Part of a small language model's weights.
Size: 10 layers, width 256, 8 heads of 32, MLP 1024 ReLU, vocabulary 8192, 12.1M parameters.
Each number is 128 + 32 x the weight over its row's rms, rounded and kept within 0 to 255. Layers, rows and columns count from 0. The size above them is the row's rms in percent of the matrix's.

# layer 4 attention output (transposed), 256x256, rms 0.0444, rows 7-19, columns 0-127
size [109  98  96  80  82  95  91  90  92 116  94 100 100]
[[164 109 225 131 150 152 119 131  94  38 177 102 158 127 152 150  50 124 167 144  68 189 115 183  99 126 166  92 152 161 171 146  56  94 131 174 140 116 160 177 147 137 131 124 146 200 124 128 167 158 134 176 122 124 106  86 108 109 139 110 176 106 164  83  82 104 114 166 167 105 100 121  75 116 205 176 144 142 199 176 161  76  72 151 127 101  97  69 100 129 146 144 136 136 111 215 150 137 122 138 149 135 172 138 137  50  68 149 156 114  94 110  77  87 120 167 106 166 139 134 110 187 213 127 120 168 109 180]
 [174 121 217  77 147 109 122 123 115  79 138  69 133 132 110 170 112 121 127 125  72 189  87 187  80 154 118  58 159 131 120 154  77 121 154 156 167 120 148 167 158 169 139 131 140 195 158 128 135 155 162 161 137 143 102 166  84 126  97  98 126 108 130 101 109 108  93 148 196  86 159 137  69  51 210 152 145 128 162 183 134  97  65 149 127 112 121  81  90 137  86 151 125 127 110 175 129 104 136 124 135 145 151 145 146  78  79  86  95 124 106 106 104  81 131 153 114 184 140 131 106 161 189 109 115 197 116 188]
 [108 146  80 143 100 159 153 137 183 144  61 154 114  86 162  68 103 131  97  84 177 122 150 116 157  83 117 160  94 134 158  63 136 156 101 103 149 114  95 111 119  98  97 119 170  71 123 146 140 126 139 110  89 113 142  93 150  64 142 138  97 184 122  97 148 128 151 105  76 147 121 140 163 187  59 121 139 135  71  29 139 140 202 120 132 123 126 113 164 115 171 166 126 139 120  92 129 167  97 148 173 145 148 154 163 151 150 139 163  86 115 161  86 145  98  90 142  50 135  95 171 103  82 141 162 100 170 101]
 [192 115 125  75 140 162  71 171 203 127  97 118 171  76 124 116 118 159 185 109 119 191 134 115 115 128 155 127 143  85 115  87 176 118 148 144  62 165 217 158  75  98  83 145  58  66 131 127 197 128 139 104  95  99 128 146 129 110 132  95  89 108 138 125 101 119 124 133 126  84 121 131 202 150 167 131 157 117 133 148 173 113 125 113 124  80 142 153  43 161 132 135 128 138  71 139  95 108 179 131 174 141  85 121 112 125 126 109 105 177 206 110 106 142 157 148 116 134 137 102 148 140 112 156 106 140 117 166]
 [109 155 104 132  75 145 110 131 143 114 124 138 111  85 149 125 179 111 151  72 158 112 116 120 122 118  63 179 129 119  70  98 122 125  33 130 137 143  36  87 131 144  96 114 141 164 130 126  97 132 120 161  99 123 118 137 103 117 135 129 112 124 129 147 159 140 164 144  84 117 137 159 105 124  77  82 117 121 138  87 106 105 136 101 148 100 151 192 170 122 163 120  65  70  65 117 148 114 128  95 107 140 101 135 139 106 174 130 170 121 153  98 131 127 182 112 156  67 145 129 141 131  74  45 146  71 158 160]
 [ 88 139  75 153 106 147 156 108 141 182 115 192 166 118 136 109 183  96 135 115 220  99 144  89 140 141  54 182 109 134 132 126 116 159  97  86 144 103  56  97 165 122 131 132 138 141 120 130 131 113  75 117 113 145 156 171 125 108 141  99 124 195  68 165 164 181 107 121  98 147 165 133 127 152  52  94 110 110 111  52 156 108 154  86 160 145 124 169 182  93 170  81  76  75 129 123  85 123 113  98 125 107 141 140 140 182 155 150 134 108 133 173 160 164 170  99 116  80  76 132 150  63  56 156 135  77 121 145]
 [ 72 104 169 128  72 140 147 134 140 177 102 160 145 133 135 140 188 107 138 109 138 148 141 151 151 117 143 149 105 139 140 183 141 150  87 103 153 105 111 156 105 103  71 118 137 132 143 122 106  82 113 157 170 164 135 164 130 109 127 151 114 142  95 131 189 156 116 131 188 101  65 117  96 138 156 120 135 155 131 106 185 158 116 141 162  98 170 110 156 144 149 104  61 129 115  74 144 127 105 158 149 109 123 147 107 161 146 131  85 139 163 156 192 110 120 104 110 137 174 128 142  55 157  60 149  71  94 104]
 [190 120 177 117  93 200 114 137 110 116 140 180 205 110 141 173 154 158 199 105 142 138  92 163 133  94 117 109 143 158 131  78  45 143  92 115 173 136  76 104 152 147 157 116 175 137 130 159  80 165 136 150 125  99 153 123 117 168 139 109 124 131 118 102 123 113 129 198 136 131  99 131  47 106 180 133 203 168 141 142 154 150 104 149 164 152 145 120 143 143 157 109 131 150 101  96 169 107 120 120  99 147 114 147 143 135 144 126 120  93 142 154 112 107  96 148  82 110 148 108 162 116  88  87 152 126  83 141]
 [ 89 163 106 167  75 154 158 127 170 174  83 165 126 122 144 111 140 181 127 106 116 104 114  77 173 110 117 140  72 185 127 132 182 127 119 104 131 126 166 186 143  85 128 147 117 150 135  84 126  90 110 179  98 115 173  85 130 126 117 105 131 154 144 161 159 108 162  52 122 167  98 143 110 137 124  86 104 169  70  88 154 132 150 129 136  57 116 147 169 128 169 132 119 141 123 134 108 131 146 114 148 152 138 159 123 134 145 130 172 117 128 202 112 147  71 116 160  89  98 181 123  63 116  97 150 100 108 112]
 [114 121  85 117 128  92 149 142 125 172  80 157 120 173  99 130 191 123 128  97 203 105 146  72 179 170 109 138 136 102  64 110 176 185  88 121 130 113 180  64 150 136  75 151 141  88 124 133  88 108  78  71 180 140 169 167 151 112 108  99  92 121 106 191 157 134 129 174 128 143 148 130 101  79  96 116  82 102 153  47 121 113 162 135 131 132 124 170 164 158 142 120  71 135 122  81  87 139  93 146  56  80 132 124 128 165 156 170 151 157 135 120 214 197 117 154 162 158 120 107 150  80  56 194 157 121 113 110]
 [185 125 151  72 132 132 161 163 116  83 115 138  76 129 117 136 108 112  98 153 130 120  68 118  55 151 103  68 137 133 120  64 119 130 170 172 128 164 154 115 122 124 187 146 133 205 139  92 151 121 135 143  95 163 113 155 109 159  95 142 178  93  76 146  75 104 129 151 143 135 174 103  73 114 165 139 127 153 183 161 163 128 102 126 118 132 103  98  94 154  94 163 128  92  99 126  91 167 139 105  92 146 134  98 143  45 123 123 125 164 141  64  97 161 126 123 130 157  92  99  68 145 127 162 126 165 163 157]
 [162 105  94  60 185  57 123 121 131 125 171  84 119 102 118 174 148 138 148 158 147  97 148 114 141 175  82 201 146 176 188 167 171 115 146 101 117 147  90  86  74  97 121 141 111 107 103 188 193 114 195  93  85 111 127 169 120 124 118 134 131 117 119 163 164 126 100 124 135 136 128 132 144 160 104 110 173 116  32 113 135 145 142 116  94 176 118 148 129 100  96 107 117  96 118 159 125  91 129 111 110 137 136  97  87 100 106 120 142 126 109 127 108  63 149 151  92  93 140 196 157 158 172 120 129  72 202  81]
 [ 95 148 136 153 104 137 133 120 103 147  86 205 164 140 107 169 142 167 129  99 200 127 160 157  56 140 157 171  98 167 123  83 128 139  97 104 155 121  93 183 156 113 166 124 178 175 139 120 141 148  76  88  76 120 144  83 122  98  81 113 109 138 125 102 141 138 107 118 126 156 172 126 146 130  87  99 145 140 160  95 165  67  93 116 156 157  75  86 156 104 181 134 149 128 152 129  91 141 101  91 122 156 167 160 131 114 144 144 144 149  91 149 106 120 106 129 121  97  79 101 121  75 113 166 167 128 154 110]]
# layer 4 attention value, 256x256, rms 0.0448, rows 8-19, columns 0-127
size [ 95  92  79  83  92  81  84  88 109  82  96  96]
[[114 145 101 137 118 159 124  52 133 135 114  97 136  72 103 117 102 101 121 163 161 148 155 153 178 126 112 187 140 123  96  71 146 100 134 114  69 149 163 148 131  45 106 143 115  83  79  69 141 100 140 133 116 210 194 140 121 136 113  98 138 112  93 141 142 137 128  78 159  83 124 178 139 226 118 121 152 122 154 175 135 133  70 113 106 174 176 151 169 108  95  86 125 132 146 126 140 155  91  68 113 167  97  89 133 213 161 103  91 118  62  80 112 160 117 162 119 134 151 140 154 147 149 115 155 152 117 113]
 [164 119 160 166 110  47 131  93 114 159 131 161  97 127 108 161 104 117 134 101  84 159 128 112 104 176 134 139 158 150 172 139  99 191 157 178 133 141 118 139 135 159 225 101 112 129 124 164 165 168  90 109 146 108 106 122 112 139 136 227 122 144  98 106 135 121 124 154  81 158 113 101 107  51 156 149 113 132 107 107 132  97 145 175 158 119 120 155 132 169 106 185 175 168 133 142 146 138  87 209 119 136 103 161 196  84 177 126 139 102 177 163 139 104  89 125 163 121 110 137 147 144 172 147 106 129 114  96]
 [131 142 100 139 142  92 206 130 133 130 130  73 168 100 111 123 138 184 132  83 126  89 118 104  67 108 124 162  57 152 138 122 153 145 152  78  89 144 157 135 148 131 136  88 148 135 175 120 123  92 136 112 111 120 119 135 128 151 151  96  92  82 137  87 121 144 147 151  73 129 179 160 123  73 132 136 123  95 111 115 130 133 120 119 151 105 116  98 120  55 122 161  99 213 125  92 137  86 121 133 154 106 134 121 113 106 132 130 139 152  75  31 131 113 109 106  85 167 121 128 165  95 156 123 102 109 188 185]
 [153 142 126 113  82 139 166 133 128 161 142 138 104 186 123 107 110 109 115 160  97 155  67  81 155 168  81 136 169 113 126  93 151 138 156 119 151 155 126 155 132 206 149  98 126 132  81  99 142 140 114 159 138  93 107 108 210 141 106 109 131 159 125  81 139 106  83 148  89 138 108 117  95 158 131 140 118 202 143 151 145 128 151 155 127 140 107 122 104  74 122 116 207 255 125 149  87 134 131  82  98 135  98 216 135  67 109 128 145  88 132 155 149 162 145  92 208 172 136 150  93 170 135 108 110 116 138 105]
 [170 140 144 131 116  96 172 196 164 120 170 144  67 186  75 136 109 172 145 110 118 144 110 156 117 129 168  40 138 133 133 134 117 105 127 176 147 129 101 153 124 129 150  97 155  82 112  90  94 118 110 140 169  55 116 125 172 170 121 136 123 115 177 125  97 127 141 100 159 145 108  64 154  84 164 200  50 199 107 133 101 119 156 164 136 116 127 147  84  74  84 103 193 131 144 211 127 123 113 166 112  99 140 138  95 102  86 119 119 130  99 113 158 151 129 174 200 164 197 166 122 127 151  94 171 121 110 129]
 [150 122 145 115  87 105 165  80 129 150 181 155  94 114 129 160  95 140 131 139 137 152 197 115 119 113 138  62 117 115 137 135 146 126 114 120 132 151 106 126 120 143 129 131 153  71  95 108  80 161 129 195 138 105 100 134 130  84  76 112 177 124  59 164 127 128  83 113 115  95 117 132 108  68 105 122  94 134 116 176  82 103 115  89 127 120 131 111 127 127 131  89 152  96 144 103  73 133  97  85 107 112 149 164  94 160  85 149 111 166 153  60 105  42 143 166 149 187 102  53 110 182 182 142 178 106 173 149]
 [151 129 126  70 115 145  82 186 144 154 138 112  51 198 115 138  87 100 127 130 123 148  72 167 140 137 116 124 113 155 144 108 141 128 112  84 119 147 121 149 136 174 173 122 135 106 123 101 121 144 140 160 137 137  37 115 137  31 149  56 146 168 166 110 103 141 132  77 161 129 138  93  90 202  98 139 113  86  86 140 172 115 156  79 122 191 112 124 178  92 120 158 134 150 154 182 158 212 107  73 112 115 116 130 107  97 121 119 136 142 211 102 119 124 157  61 163 192  72 129  98 142 145  90 181 150 151 128]
 [159 135 118 123 124  75 138 171 142 169  90 118 166 183 150  99 145 135 121 186 128 123 181 156  59 168 126  24 163  81 149 116 106 161 106 112 128 102 115 141 121  77 172 102 142 104 121 119 168 143  93 108 141  78 120 110 168 128 125 228  73 128 109 133 100 140 141  97 105 121 131 109 150  87 103 117 124 176 113 100 132  85 144 169 131  94 128 140 124 116  80 172 136 125 120  24 118  81  43 175 134 145  70 189 119 144 152 111 112 161 140 137 112 124 150 119 131 159 107 113 110 139 120 145 147 137 142 162]
 [120 115 138 162 111 142 121 162 132  73 164 176 140 116  80 133 137 170 135 192  90 108 128 118  84 167 135  93 131 113  93 131 186 123 138 164  63 125 134 152 100  89  83 139 122 148 138 164 103 127 168 159 151  89 166 139 131 177 182 110 148 154 140 210 101 136  95 111  90 135 123  93 126  55 148 142 130  78 120 140 101 149 122 174 174 104 150 127 163 138 149 130 149 176 132 175 120 101 127 160 108 114 147 131  97 109  92  94 140 146  68 113 128 142 154 177 145 101 180  73 107 144 154  91 106 131 189 124]
 [100 155 119 140 144 182 142 100 116 138  74 108 152  64 147 134 160 128 137 145 145 117 106 178 122 125 130 160 130 133  90 141 141 159 133 165  64 118 162 129 130 114 157 135 114 104 143  95 144 103 147 144 130  84 174 126 126  93 188 109  64 106 136 145 126 142 205  43 120 112  96 156 151 147 108 124 131  76 127 120 109 132  56  82 147 156 153 135 167 118 128  90 126 157 130 173  85 120 123 163 150 113  84 126 178 171 174 102  65  98 108 150  99 120 131 142  97  64 127 149 118  97  94 138 126 134 125 140]
 [ 69 146 117 147 177  97 115 138 138 113 167 163  91 145 102 135 128 110 121 131 153 126 112 131 133 115 122  71 122 145 104  94  86 103 136 193 129 129  78 112 125 115  94 126 143 195 156 112  92 128  91  90  87 179 151 110  64 156  95 115 111 172 138 114 133 129  72 114 214 140 145 113 133 175 164 153 119 112 113 112  93 125 169  82 117 133 153 130  85  87 113  71 138 213 110 180 128 187 104 113 138 157 172 122 102 159  94 186 134 102 142 196 187 131 135 101 168 177  96 116 153 106 106 145 115 129 137 135]
 [166  82 168 131 107  57 149 121 145 140 210 147 120 150  67 120 121 137 138 105 133 123 104 111 169  75 149  68 178 120 120 147 162 129 119 124  92 145 132 107 150 107 117 161 145  84 117  96 142  94 129 143 135 143 105 144 177 132 119 143 143  91 106 134 112 173 176  95 118 129 128 144  98  44 141 131 108 146 121 114 122 132  95 126 100 111 163 162 114 119  86 103 121  86 129 153 152  80  88 234 122 167 147 129 142 136 151 118 111  96 130  97 131 104  96 154 133 179  79 151 106 136 105 137 111 113 118 108]]